config.yaml
n_layer: 8
d_model: 96
vocab_size: 1024
activation: "geglu"
norm_place: "peri"
norm_eps: 1e-06
rope_base: 10000.0
qk_norm: false
attn_scale: 0.177
init: "normal"
init_std_up: 0.0322
init_std_down: 0.0197
beta2: 0.98
doc_mask: true
dataset: "wikipedia_en"
Each number is 200 + 30 x the weight over its row's rms, rounded and kept within 0 to 999. Layers, rows and columns count from 0. The size before them is the row's rms in percent of the matrix's.

# up: layer 3 MLP up, 256x96, rms 0.0886, rows 43-88, columns 0-47
# down: layer 3 MLP down (transposed), 256x96, rms 0.0837, rows 43-88, columns 0-47
# gate: layer 3 MLP gate, 256x96, rms 0.0884, rows 44-89, columns 0-47
up43,100,223,137,204,182,262,183,133,181,232,195,187,224,213,239,197,179,194,220,256,194,181,245,215,263,263,190,183,216,181,163,203,266,216,203,217,211,249,189,223,186,233,170,227,183,192,188,220,132
down43,101,206,161,161,230,191,205,190,170,222,190,230,231,224,180,213,226,199,246,244,210,248,233,189,188,211,263,149,169,212,182,150,243,205,238,176,261,180,168,167,215,197,237,172,162,204,206,225,245
gate44,102,211,178,186,164,167,184,212,197,194,175,231,227,206,237,228,175,210,257,216,233,137,173,192,233,195,180,178,181,228,198,246,220,243,162,218,176,188,201,207,174,243,190,303,182,193,190,155,200
up44,113,233,211,159,168,172,211,200,205,182,275,204,182,209,220,186,194,205,227,207,196,229,182,176,212,175,165,233,222,247,181,214,191,226,158,183,176,182,175,149,237,215,220,169,242,146,130,203,200
down44,116,237,179,156,175,213,223,256,214,172,219,184,227,191,200,153,228,151,197,173,205,208,210,164,181,168,199,155,191,232,200,171,289,227,237,170,190,163,217,194,121,218,237,193,203,187,195,148,185
gate45,097,244,197,169,199,217,236,184,221,188,172,194,176,209,176,115,186,184,196,130,186,223,215,249,197,192,200,181,183,194,230,201,213,218,205,197,226,175,247,233,174,161,225,189,229,265,188,187,211
up45,097,226,230,165,158,220,174,213,201,182,159,236,150,196,194,161,225,124,179,225,196,190,209,246,178,222,232,180,212,185,246,203,214,238,218,276,227,259,266,164,191,244,216,229,185,175,177,253,175
down45,096,198,218,209,236,143,206,190,180,216,214,217,234,209,220,235,260,200,185,146,201,171,173,199,190,203,149,238,222,178,181,186,165,176,197,186,213,96,199,198,220,168,196,211,222,200,252,212,203
gate46,099,211,176,162,159,171,192,202,214,125,179,190,217,192,153,224,152,158,228,208,189,196,179,226,256,174,156,191,174,175,190,185,235,188,214,167,164,185,229,227,193,185,171,204,178,174,181,201,197
up46,105,223,236,180,193,219,153,160,214,162,211,192,214,209,118,166,143,178,178,186,193,212,258,198,217,180,230,182,174,193,242,226,210,189,202,199,184,231,218,157,262,138,185,201,213,171,230,179,208
down46,104,201,210,215,241,188,194,194,131,228,204,197,231,235,226,149,218,239,185,183,274,190,235,230,190,212,205,192,202,190,222,205,200,208,212,194,225,188,182,174,211,165,254,222,187,146,193,175,138
gate47,103,241,249,216,185,176,209,270,218,200,133,214,225,150,199,198,194,192,257,197,243,203,173,209,150,205,241,197,177,238,217,168,203,192,183,184,246,190,145,206,198,179,145,254,215,221,246,244,220
up47,107,194,185,196,189,201,225,198,263,223,211,141,217,172,191,184,254,204,215,160,201,227,195,220,228,141,210,224,242,217,177,244,211,217,179,132,232,194,238,165,249,149,182,224,181,223,176,223,213
down47,113,234,202,205,177,234,171,202,201,128,249,214,236,203,260,169,218,266,178,131,209,177,209,197,203,220,204,246,208,240,196,224,205,216,215,222,246,201,225,178,162,208,176,178,223,224,182,175,206
gate48,100,225,227,152,193,142,160,202,233,136,191,163,188,221,199,191,211,190,191,149,212,156,133,210,165,185,149,208,182,194,160,203,228,238,190,205,191,157,221,245,226,195,194,206,234,182,209,210,152
up48,101,189,215,207,146,183,218,245,151,193,201,224,189,118,241,245,185,240,189,180,183,204,232,185,215,258,210,142,205,240,226,227,229,182,183,198,262,203,193,238,197,187,222,159,204,219,216,136,190
down48,108,227,228,172,208,201,260,183,201,216,151,161,213,168,181,222,216,190,227,179,158,162,182,233,206,195,141,209,166,188,177,203,191,237,197,175,237,260,198,258,254,186,229,178,246,173,223,187,186
gate49,101,215,202,198,148,145,218,191,189,187,186,170,198,182,202,177,184,206,221,242,184,216,208,186,220,219,203,207,156,264,213,260,203,191,230,220,225,204,209,180,209,195,229,272,236,110,198,214,168
up49,119,183,256,258,213,196,155,268,232,206,184,240,256,204,195,239,184,218,161,189,216,199,173,181,187,198,160,188,170,182,136,153,189,228,195,187,171,222,197,223,177,253,208,169,145,202,192,197,224
down49,116,266,202,209,184,155,186,239,163,189,187,212,239,200,229,192,229,274,173,239,163,199,219,116,186,201,182,236,204,211,173,226,181,187,170,222,220,251,201,176,187,214,192,164,187,203,206,262,227
gate50,089,199,164,200,184,173,206,197,217,206,141,234,188,187,282,141,207,206,152,242,243,188,187,186,194,145,164,190,179,190,186,226,196,229,233,194,181,147,269,254,182,198,228,214,245,210,179,215,263
up50,102,264,170,224,239,239,174,187,160,229,228,184,224,232,212,198,170,196,145,206,198,223,189,207,206,158,204,177,185,151,215,213,162,199,186,147,218,218,214,164,218,154,209,216,202,206,181,144,231
down50,108,204,192,232,193,209,222,204,202,184,186,223,172,174,178,181,183,202,245,212,216,198,155,207,193,164,212,207,188,211,278,246,174,237,230,176,188,187,177,153,167,183,258,138,224,261,193,199,229
gate51,103,140,197,176,264,185,164,217,205,203,204,189,231,188,186,177,191,193,142,168,158,218,207,131,198,236,204,227,199,152,189,223,221,237,260,163,141,199,207,164,210,228,207,236,202,190,193,209,162
up51,098,210,145,185,252,191,176,145,167,193,165,222,236,95,210,228,185,164,234,230,156,185,240,213,216,221,233,213,173,211,174,162,193,142,216,191,229,203,175,147,201,155,170,220,207,217,182,176,166
down51,099,206,259,149,193,185,183,199,204,232,213,194,182,211,215,239,251,260,195,192,247,157,219,225,242,210,221,222,193,208,212,238,194,185,220,169,188,246,194,208,180,180,273,119,128,148,215,189,177
gate52,102,204,235,176,238,181,209,202,226,188,161,207,256,158,181,171,187,241,210,246,164,177,205,205,204,210,206,200,199,250,157,213,230,207,151,166,219,188,219,242,186,203,202,264,197,142,175,188,229
up52,104,217,187,194,253,183,297,184,179,210,255,195,156,224,181,184,186,183,210,173,246,243,154,212,210,158,183,218,212,180,196,161,170,213,226,165,245,199,241,183,187,209,225,189,229,214,244,247,210
down52,105,206,213,217,214,174,214,199,174,199,151,217,196,224,200,178,225,255,186,218,229,224,248,207,207,197,210,183,214,199,194,132,211,191,239,157,141,246,238,187,244,192,178,135,188,123,227,171,186
gate53,096,183,207,193,177,181,185,186,190,184,198,225,172,170,162,230,169,158,177,247,195,192,227,224,180,214,177,196,131,242,218,200,249,204,177,141,244,241,167,230,221,204,230,210,149,243,201,215,184
up53,096,203,165,243,210,195,171,207,202,185,169,214,201,233,202,195,160,169,171,162,201,182,237,217,178,198,220,128,201,140,158,267,211,232,204,158,221,188,232,212,209,238,222,205,212,164,189,228,206
down53,090,174,196,206,165,190,180,229,211,189,188,224,186,178,159,174,223,193,190,213,146,217,210,205,179,228,216,206,221,215,156,258,166,186,258,231,202,223,157,236,185,212,244,229,176,212,230,255,227
gate54,099,178,176,233,214,182,172,189,158,170,194,195,214,185,197,194,196,182,164,221,201,198,208,161,234,162,227,184,214,161,231,205,220,176,140,215,222,256,156,189,149,245,250,209,203,262,208,206,175
up54,089,213,207,190,231,192,191,185,183,199,200,202,177,216,203,191,153,168,214,178,212,253,177,247,214,210,177,228,179,179,169,220,169,183,211,189,158,209,230,188,203,179,202,211,170,207,203,191,162
down54,092,206,165,215,243,211,125,159,216,230,201,246,230,206,256,237,228,194,208,224,181,141,171,207,232,205,189,218,224,142,227,171,213,148,159,177,188,225,205,226,171,172,189,203,220,215,169,227,189
gate55,093,155,240,197,244,202,152,215,239,177,210,217,190,237,198,176,259,173,201,228,195,235,206,182,199,211,195,256,182,201,168,188,176,204,200,190,171,176,183,173,235,176,212,207,228,155,211,170,148
up55,096,168,225,264,169,177,214,174,196,154,188,212,156,198,204,144,155,146,165,194,221,230,176,167,192,132,225,202,168,180,160,253,190,199,269,226,250,185,176,223,211,178,227,215,197,257,223,162,176
down55,094,175,200,170,215,213,162,218,185,210,255,222,246,213,163,185,243,191,211,183,217,169,234,170,241,198,186,167,170,243,248,209,175,188,161,178,180,208,204,145,159,194,139,157,185,245,195,207,197
gate56,110,216,215,139,199,258,140,197,195,244,184,154,194,174,173,162,198,171,171,174,249,205,217,177,205,223,211,156,186,190,185,184,242,172,222,227,206,148,186,212,180,221,227,263,150,216,171,253,153
up56,103,241,195,199,190,223,205,169,172,195,184,212,215,210,184,158,138,217,200,160,165,145,223,201,218,194,177,224,226,216,215,254,213,178,235,227,212,206,222,124,205,208,175,251,212,217,233,150,151
down56,101,128,202,230,206,181,220,220,221,145,232,258,198,211,174,191,213,235,226,197,225,218,202,200,219,189,208,222,172,214,187,138,240,175,207,172,156,165,191,301,238,160,171,215,192,148,181,159,195
gate57,096,181,202,213,240,192,208,260,232,192,251,225,179,209,223,210,194,211,193,205,143,219,206,216,182,230,237,224,210,139,159,201,139,247,194,163,215,228,180,226,170,211,149,253,206,192,158,232,201
up57,099,199,136,210,183,170,189,137,211,164,228,215,146,229,199,233,214,225,192,198,230,203,207,191,272,219,198,274,198,213,251,186,219,212,199,219,180,189,188,197,151,162,179,195,174,216,227,203,149
down57,102,219,255,192,188,250,179,271,129,178,125,191,223,209,236,220,214,178,219,188,278,217,196,194,234,144,217,185,205,150,225,196,198,190,182,219,190,227,230,191,179,184,195,167,205,205,214,194,210
gate58,086,239,143,234,231,195,208,229,222,177,183,173,154,212,184,229,224,157,198,222,166,186,191,154,238,236,169,205,187,240,214,213,179,171,136,207,212,194,187,173,147,166,217,221,217,231,220,194,220
up58,105,211,264,206,158,194,177,175,185,197,159,189,219,161,141,170,225,182,219,190,207,190,224,192,171,246,187,244,206,195,176,245,150,258,199,166,239,179,200,214,231,236,239,235,213,199,208,184,208
down58,102,245,207,189,198,139,168,167,260,159,223,191,177,169,160,160,213,197,174,189,173,198,185,167,197,241,218,153,182,191,219,201,105,194,232,179,219,185,227,174,170,181,199,190,175,188,213,248,177
gate59,102,247,194,243,213,167,183,173,167,190,144,233,267,214,224,201,192,136,239,202,212,222,207,140,176,217,214,198,193,235,199,213,214,216,241,154,247,237,214,184,191,203,196,217,171,226,198,216,195
up59,106,127,190,163,221,221,239,228,243,185,179,169,136,227,224,205,253,232,144,215,195,145,203,170,183,245,175,176,207,181,204,150,213,155,204,230,196,191,162,232,206,202,208,208,227,161,201,225,245
down59,101,179,196,221,174,213,162,190,211,162,191,227,221,249,205,205,168,219,189,229,160,191,197,161,170,198,145,186,192,166,228,229,237,211,196,183,241,166,218,251,158,202,224,221,195,196,260,185,209
gate60,094,211,178,200,197,214,165,228,182,200,194,155,224,225,200,246,131,180,191,200,154,197,168,196,199,177,222,188,195,224,191,214,265,184,214,223,226,195,238,198,228,203,171,179,208,237,185,125,168
up60,088,156,200,144,219,160,179,140,196,250,181,171,207,225,237,176,282,168,200,225,243,198,199,266,203,252,221,215,226,212,196,176,217,176,182,204,232,144,233,212,177,240,209,196,167,175,195,208,216
down60,093,213,211,209,235,222,216,255,246,153,154,211,182,211,197,151,153,193,207,179,165,220,174,203,241,168,179,176,185,228,203,216,189,257,195,188,194,274,121,194,184,207,196,172,207,266,209,194,225
gate61,096,169,185,196,180,222,197,180,172,182,222,179,191,209,131,190,249,213,255,194,177,211,228,195,187,177,175,178,148,241,156,199,168,206,191,232,251,179,190,199,152,193,226,180,198,207,180,139,191
up61,094,215,170,194,216,216,197,208,235,159,220,201,156,191,217,218,216,222,181,178,192,209,182,181,216,216,218,179,201,232,184,285,193,201,165,223,253,166,199,195,190,174,224,245,160,188,204,225,173
down61,095,161,207,206,218,261,221,251,228,204,192,158,218,212,137,206,192,174,195,198,219,156,228,181,192,214,201,194,189,164,182,203,190,186,190,203,213,183,208,231,191,223,219,191,194,233,184,222,158
gate62,093,167,203,203,239,119,199,194,213,230,243,169,242,212,248,202,241,195,203,222,214,165,222,198,196,251,233,165,204,166,213,226,168,214,186,215,179,139,184,235,169,211,219,255,218,174,182,214,200
up62,100,229,178,214,174,216,219,176,156,215,197,253,256,183,155,206,224,181,162,143,131,233,241,188,228,177,211,218,168,191,198,119,183,201,245,221,276,261,201,201,187,203,153,175,163,176,206,240,232
down62,103,204,252,244,214,187,249,180,201,223,162,198,180,157,203,258,149,185,228,191,194,143,237,204,217,218,214,196,157,198,202,269,194,168,171,190,188,170,212,178,210,231,175,178,178,160,218,190,248
gate63,099,190,236,209,169,195,193,168,209,258,181,193,209,187,157,202,179,218,258,154,273,237,191,175,164,197,164,184,223,205,163,238,206,185,204,165,241,184,202,177,187,225,217,199,156,210,191,204,216
up63,103,180,208,156,194,178,223,219,250,202,171,208,168,187,206,190,237,167,222,169,248,146,170,209,184,190,215,195,233,185,182,173,198,238,162,175,176,191,173,155,243,138,135,197,141,194,201,184,213
down63,106,229,206,221,148,200,246,210,195,195,212,192,192,204,203,209,212,202,185,194,136,194,185,214,204,216,204,218,230,171,193,176,148,250,170,239,210,135,204,246,223,227,217,200,159,235,261,176,209
gate64,096,226,242,222,182,235,215,195,255,172,183,234,187,214,206,189,230,220,160,206,262,159,229,176,235,209,188,183,199,194,180,206,167,218,167,201,243,173,242,207,211,209,195,184,187,212,154,259,226
up64,091,211,169,209,176,179,156,200,235,198,174,178,168,256,150,216,169,186,211,188,176,207,216,204,218,193,270,209,200,167,162,282,200,172,210,199,220,242,235,149,184,184,198,210,252,218,180,238,154
down64,094,208,232,184,204,184,227,203,229,161,218,220,192,140,208,194,193,258,232,231,201,159,146,177,243,176,195,192,248,186,230,194,144,205,238,176,188,223,241,204,177,211,281,202,199,148,212,208,237
gate65,105,237,179,240,126,202,157,180,217,177,191,247,172,183,197,219,203,183,239,210,186,209,161,193,281,195,215,211,180,200,184,232,225,204,194,183,226,157,189,173,129,203,168,176,239,256,169,203,165
up65,093,208,208,207,219,191,223,234,208,221,175,197,166,193,223,192,266,239,168,186,251,198,180,201,211,190,169,151,290,198,198,253,211,186,184,263,121,182,176,227,191,202,218,220,188,235,226,190,217
down65,092,172,177,226,222,215,218,249,251,160,179,193,168,147,165,191,166,220,237,191,167,240,229,171,176,247,220,213,198,208,247,187,221,249,233,176,223,181,206,198,210,186,249,177,183,215,191,192,221
gate66,102,258,236,210,174,190,211,192,202,239,204,189,210,192,217,227,264,239,217,212,196,181,180,173,219,209,194,214,148,200,209,200,221,253,197,262,243,204,163,237,151,271,230,209,221,209,233,219,198
up66,093,223,197,213,279,240,237,185,203,223,191,192,175,235,200,180,186,232,216,184,176,244,210,212,183,164,220,220,211,203,168,210,160,233,213,230,237,236,175,222,192,187,238,142,219,229,195,244,149
down66,096,108,193,186,169,165,169,164,165,136,233,154,176,197,200,238,167,204,183,205,234,212,204,238,162,189,201,156,179,221,221,181,184,211,172,161,172,184,177,235,207,190,213,189,212,202,227,137,203
gate67,099,187,140,165,242,187,177,166,211,205,185,134,128,184,210,186,210,195,230,149,199,206,184,169,221,150,206,180,216,153,214,233,163,235,154,198,221,182,183,219,175,233,242,213,219,206,210,150,170
up67,091,269,212,214,184,196,215,229,195,234,220,187,152,186,216,192,227,201,211,231,190,147,206,220,210,241,152,184,216,190,240,160,162,161,153,167,210,170,171,215,143,200,177,193,208,218,138,234,174
down67,095,174,200,236,227,140,204,189,180,173,174,250,189,227,216,236,192,200,209,210,199,257,204,187,194,167,258,201,179,202,235,180,228,187,180,219,223,160,248,201,202,210,163,167,164,214,254,166,147
gate68,093,223,230,197,204,185,206,153,251,243,240,107,185,202,176,195,261,221,165,211,204,179,195,165,181,158,188,201,166,211,197,200,168,136,205,178,157,177,243,216,190,158,195,206,237,245,202,192,205
up68,091,214,219,233,215,181,214,133,212,186,187,213,230,206,195,210,214,205,196,168,200,176,197,215,243,209,182,247,211,234,185,179,223,168,166,261,199,149,145,164,187,204,181,221,209,194,132,198,183
down68,091,173,140,221,187,171,183,245,198,155,197,185,215,268,217,186,208,177,209,247,220,164,240,211,169,172,201,171,159,208,264,186,178,206,146,179,181,200,212,204,190,192,168,232,211,188,259,170,154
gate69,095,221,212,233,184,229,191,237,168,205,111,221,187,188,234,188,196,210,169,200,260,153,183,211,156,164,204,147,197,235,186,129,197,180,190,239,214,155,127,170,213,218,167,225,230,170,230,186,194
up69,099,214,158,200,117,206,209,218,210,222,212,176,209,193,209,208,213,189,188,216,207,227,246,213,141,207,256,184,171,222,246,185,223,190,215,169,166,195,209,192,176,255,197,177,228,155,224,217,160
down69,097,200,209,196,180,190,163,194,205,206,166,231,233,193,215,231,236,221,174,197,217,159,210,229,199,210,172,205,196,201,205,265,213,183,211,185,195,229,234,163,196,186,248,200,232,160,169,253,173
gate70,099,175,194,150,237,208,179,187,176,178,241,164,196,206,184,239,231,210,228,247,191,190,181,169,209,197,209,190,162,231,284,183,199,252,227,229,206,186,183,207,185,204,199,249,229,213,160,178,183
up70,096,207,166,186,195,179,202,166,135,235,228,188,183,237,171,260,235,195,230,206,212,193,208,154,224,192,198,204,184,185,235,217,180,199,206,127,216,199,202,173,184,155,189,172,195,180,165,234,143
down70,099,179,209,173,184,227,179,236,220,182,189,185,222,204,220,221,201,260,223,230,199,175,182,207,187,220,250,164,246,164,226,173,189,212,164,219,201,217,246,267,169,244,253,199,166,257,235,160,235
gate71,096,222,236,182,211,196,224,187,226,208,217,184,222,158,160,212,237,192,172,131,208,239,209,219,235,261,191,210,215,177,264,210,201,189,257,223,189,204,179,235,178,239,201,207,201,144,228,240,161
up71,088,168,208,237,160,198,164,190,210,177,211,174,202,271,211,237,162,225,211,204,200,182,195,168,244,163,205,227,239,180,228,228,175,172,192,183,195,198,189,214,195,189,224,167,223,132,220,185,180
down71,090,143,203,196,175,207,195,252,118,154,232,138,170,202,168,176,242,159,222,206,195,262,222,156,169,209,189,235,189,160,194,205,226,208,195,229,204,179,216,168,177,159,148,211,171,217,196,200,215
gate72,110,210,195,218,178,180,228,237,169,244,209,172,194,153,220,159,233,208,209,251,218,185,200,155,204,218,159,208,169,204,222,166,194,207,226,221,214,170,196,190,250,209,179,209,227,185,129,181,132
up72,107,197,185,206,204,199,236,209,215,194,220,196,260,175,172,118,173,225,240,209,226,220,217,183,201,175,139,244,191,166,190,216,232,221,130,184,191,170,209,237,216,238,151,245,156,161,171,237,194
down72,106,198,187,148,206,186,204,202,173,249,158,249,184,223,196,221,200,168,181,241,165,239,138,273,209,240,149,201,155,253,156,214,202,201,192,154,143,248,203,197,139,183,208,191,190,200,224,174,202
gate73,102,187,250,256,221,229,188,218,203,211,179,207,231,194,182,255,246,188,178,208,224,174,191,213,207,212,174,156,238,193,218,227,165,205,231,194,217,213,209,148,156,171,225,297,180,201,190,160,227
up73,099,154,220,180,240,223,219,173,221,208,258,241,199,171,139,219,235,235,175,241,186,196,158,208,211,189,178,205,215,190,180,222,194,162,225,224,217,186,178,144,239,197,172,194,186,216,236,177,160
down73,102,227,229,212,202,200,234,166,164,165,207,246,184,172,205,167,247,135,246,222,174,203,221,231,223,207,163,215,253,234,207,175,159,208,180,240,220,190,210,256,168,226,255,176,209,168,168,277,187
gate74,113,216,201,267,175,181,174,153,189,180,181,211,184,153,191,222,185,191,163,198,227,202,242,179,222,132,159,245,172,236,197,249,176,194,209,213,276,212,174,228,199,274,181,183,194,198,214,227,185
up74,104,266,224,162,224,210,251,175,247,183,242,211,185,184,199,197,162,201,236,185,224,183,221,163,234,201,192,252,238,208,229,196,168,192,208,161,167,160,231,124,260,195,185,196,213,189,225,172,230
down74,102,188,203,197,191,171,147,266,215,227,202,187,120,204,193,166,218,225,245,148,236,159,166,214,160,247,202,170,178,216,170,167,222,213,171,189,214,225,165,154,220,169,178,197,237,185,234,150,184
gate75,098,149,234,214,206,182,167,214,238,211,169,235,213,171,234,288,235,205,176,246,185,209,180,220,230,206,212,232,233,208,236,187,104,206,178,216,215,230,197,199,229,211,220,216,163,209,181,163,226
up75,097,190,226,216,218,185,207,204,167,152,161,189,187,191,217,141,179,170,160,149,146,172,190,172,207,193,184,202,178,226,164,196,222,195,198,205,196,238,228,190,181,221,200,215,207,193,160,211,206
down75,097,213,169,186,182,220,144,194,251,204,202,219,237,182,216,268,272,243,159,236,182,211,206,167,204,222,201,225,190,243,221,212,210,212,221,193,219,200,179,185,176,228,188,164,210,221,188,176,232
gate76,094,207,198,160,155,187,207,170,160,197,166,179,219,155,210,206,216,206,236,190,230,220,183,209,223,211,175,254,241,201,126,234,200,213,221,173,164,145,249,218,177,178,183,222,187,190,169,209,172
up76,114,204,220,230,231,239,244,212,215,217,209,221,214,206,180,205,163,237,166,149,205,176,197,166,166,212,185,259,202,223,183,173,162,202,166,201,223,205,187,187,230,213,235,173,191,142,236,261,201
down76,103,198,172,218,177,211,180,162,148,168,176,246,201,155,225,208,204,159,177,171,199,193,186,190,176,189,206,281,215,212,183,204,203,151,194,199,216,202,190,158,142,220,274,187,202,171,221,262,188
gate77,096,220,222,213,190,217,178,220,183,218,239,232,167,221,149,191,159,240,213,199,160,94,228,175,186,162,204,217,161,237,201,177,208,182,167,146,206,142,196,238,186,143,212,186,138,226,227,193,179
up77,110,169,228,151,137,231,208,231,211,182,192,185,190,231,231,153,237,189,241,207,208,218,206,170,223,253,218,218,181,162,229,209,196,260,182,159,233,207,165,208,200,178,156,204,147,235,166,168,215
down77,118,187,211,215,155,229,148,197,199,196,131,230,147,210,222,200,195,239,196,192,211,223,151,172,197,206,197,206,180,187,233,220,201,214,185,229,187,180,194,196,212,236,160,226,215,203,180,177,204
gate78,112,172,215,224,184,218,174,251,212,207,187,197,177,195,194,198,224,211,189,253,246,211,194,136,218,195,150,180,234,220,192,187,145,213,201,189,217,208,180,251,205,131,185,208,129,232,251,165,200
up78,112,230,174,235,199,184,153,181,155,147,148,212,241,222,210,186,182,195,217,180,145,218,217,257,173,212,212,227,220,143,197,235,226,190,216,146,220,202,206,172,207,274,215,178,260,163,187,224,221
down78,091,187,155,238,201,175,127,190,174,211,189,219,169,222,215,214,198,187,183,235,193,228,191,201,180,201,220,161,253,212,194,216,219,206,178,229,237,233,180,210,165,178,285,185,233,196,283,251,225
gate79,097,223,178,270,214,171,168,164,206,201,202,149,196,195,199,174,225,154,193,229,213,223,211,166,230,214,194,208,196,161,178,247,226,230,175,189,159,136,227,162,190,151,222,157,230,242,235,231,203
up79,098,252,209,204,242,228,149,210,184,201,191,214,211,122,233,250,172,163,155,192,226,194,265,168,243,179,170,202,185,197,198,210,190,175,236,166,178,161,223,192,176,214,237,171,220,186,155,211,152
down79,099,168,199,125,228,203,261,122,233,188,209,167,166,240,195,147,202,247,249,207,199,219,178,218,176,192,180,214,181,154,212,220,168,194,183,200,246,199,208,216,253,200,168,252,229,204,216,180,188
gate80,096,194,229,187,269,161,207,180,238,190,148,217,182,225,138,164,203,187,241,197,215,210,193,174,248,235,224,234,224,188,214,196,201,170,199,198,259,249,193,170,226,201,189,238,200,170,275,204,221
up80,100,144,224,124,239,229,164,162,168,226,239,161,171,243,214,174,185,146,252,218,169,221,221,215,221,240,208,194,187,171,189,171,217,183,199,232,275,210,187,230,221,189,162,228,200,174,226,230,164
down80,095,167,171,216,165,217,267,184,166,209,198,219,190,169,212,171,211,180,269,232,240,128,200,220,173,161,228,233,192,198,186,207,220,214,201,192,200,201,221,226,174,222,225,172,164,187,114,220,235
gate81,106,213,203,193,171,172,149,159,236,177,184,185,202,214,207,163,141,210,131,235,180,195,256,200,214,234,207,175,171,246,166,228,251,177,174,237,222,160,162,181,165,199,210,197,259,199,214,206,180
up81,100,228,188,251,197,211,222,178,157,99,195,204,139,203,164,217,183,219,216,179,213,174,213,192,228,206,211,101,183,164,219,215,215,167,223,207,207,193,196,201,208,179,176,252,167,158,208,201,182
down81,096,160,183,170,185,188,228,205,196,222,254,220,210,159,197,216,221,180,170,193,194,217,195,208,263,201,185,261,210,206,206,203,230,213,236,254,241,154,281,231,157,200,207,200,111,206,192,161,176
gate82,098,209,159,148,218,223,240,167,189,224,195,212,149,182,219,160,193,193,191,191,221,208,196,157,171,210,224,203,229,223,194,183,215,194,197,204,216,214,148,277,177,228,243,216,169,279,258,216,192
up82,092,152,173,236,257,242,182,248,194,193,201,222,245,242,238,182,219,201,156,219,244,190,182,185,144,186,197,227,203,227,243,201,195,198,201,189,206,255,250,241,216,135,251,172,208,199,221,170,169
down82,094,201,304,162,182,228,186,203,211,206,203,172,194,251,158,232,235,192,240,143,182,239,169,198,237,209,189,156,173,183,190,209,216,181,218,178,156,181,148,159,200,157,163,183,243,188,183,179,233
gate83,102,177,245,199,210,232,209,195,171,181,153,254,246,208,200,239,258,270,179,173,206,167,227,174,155,205,177,229,220,247,217,234,156,236,220,200,189,187,230,201,205,203,171,215,165,237,175,195,228
up83,107,182,176,187,220,197,241,182,205,195,140,231,196,188,204,203,207,187,183,148,204,199,214,197,210,258,229,193,203,139,224,201,157,199,231,222,250,169,218,146,177,197,251,179,225,235,179,183,196
down83,104,192,209,264,181,220,183,193,191,232,149,213,183,184,187,201,180,204,148,189,178,203,229,213,162,204,233,184,201,219,171,247,201,216,234,242,199,221,220,219,208,187,203,221,247,207,242,194,200
gate84,103,216,191,220,218,169,259,164,109,211,209,227,266,184,133,187,203,242,202,139,221,177,229,194,184,182,173,211,114,233,167,203,242,229,160,224,222,197,212,177,215,199,222,203,240,161,230,181,172
up84,104,158,295,186,230,198,168,197,255,195,198,181,169,201,186,181,235,189,173,270,194,243,195,223,130,217,161,206,206,172,254,183,182,206,194,193,197,252,225,194,206,177,225,214,136,201,240,199,222
down84,103,221,225,218,243,174,206,217,186,202,198,235,224,203,246,213,212,222,250,173,231,198,186,200,205,228,198,230,239,267,204,147,267,212,210,209,261,167,203,182,155,202,217,154,243,160,243,223,198
gate85,096,210,183,199,190,222,137,154,193,249,176,259,200,175,199,168,174,199,193,213,257,216,223,198,225,160,216,209,170,182,191,251,221,167,225,178,177,203,188,171,262,166,225,203,206,248,201,183,141
up85,097,178,262,198,216,211,163,193,181,165,158,239,235,142,196,192,214,214,179,224,179,152,223,162,135,261,189,243,214,202,199,206,192,215,228,193,166,234,197,212,192,217,201,226,189,141,241,247,218
down85,101,285,185,223,176,228,180,188,203,210,203,164,277,249,198,222,178,226,157,215,195,182,235,212,208,161,166,228,212,158,220,237,181,209,195,224,157,225,143,141,238,217,211,185,212,202,186,211,170
gate86,122,190,164,181,214,102,232,179,143,220,159,217,219,178,193,196,224,235,245,174,189,205,194,157,239,229,179,168,171,214,205,244,223,192,206,206,181,199,210,219,151,188,176,199,145,226,217,234,203
up86,139,200,220,221,157,224,148,204,208,188,202,175,177,209,184,235,222,204,197,244,179,211,212,212,166,190,160,194,163,141,198,205,171,188,223,237,222,138,194,184,143,211,210,215,220,207,126,155,157
down86,093,156,279,187,184,234,180,164,168,177,177,171,174,210,209,180,259,180,211,199,206,211,130,229,141,167,244,239,170,141,215,217,167,189,211,192,206,195,195,160,145,215,213,186,180,240,198,142,131
gate87,096,177,214,175,163,212,162,189,160,175,200,255,205,237,132,197,224,227,194,189,171,194,184,192,214,216,152,179,212,141,213,181,189,156,199,169,199,168,218,191,234,195,166,251,159,195,187,198,191
up87,099,225,244,204,169,149,174,220,244,201,166,173,197,196,221,227,191,209,186,178,214,165,152,171,142,158,196,200,222,194,189,231,213,219,203,194,212,207,152,223,161,215,213,160,201,193,202,211,227
down87,099,208,201,210,145,183,202,184,204,207,277,195,179,217,188,211,188,190,232,232,174,182,228,154,210,208,156,203,233,193,174,201,207,164,186,139,136,205,208,263,244,245,226,149,144,173,217,261,149
gate88,102,199,167,232,265,172,252,211,246,197,167,166,215,238,198,191,164,222,209,132,218,175,221,204,193,170,196,223,175,216,179,162,201,227,230,160,196,192,285,198,236,118,189,231,251,184,177,185,227
up88,096,220,240,161,243,166,219,160,200,229,237,242,208,208,210,173,199,150,195,173,248,202,176,231,204,283,196,241,208,173,185,203,217,219,148,186,166,206,215,194,230,218,186,197,190,163,212,189,207
down88,097,175,173,204,202,197,184,227,192,182,156,164,167,222,204,234,249,185,238,167,212,112,203,216,153,138,174,233,162,210,177,165,206,239,261,164,201,163,229,214,168,160,194,162,215,165,211,183,184
gate89,114,205,252,222,233,165,214,220,225,222,140,267,251,177,201,218,207,223,207,200,198,194,191,245,199,204,121,224,172,221,200,226,200,230,218,184,143,174,209,196,204,198,226,208,179,202,186,199,205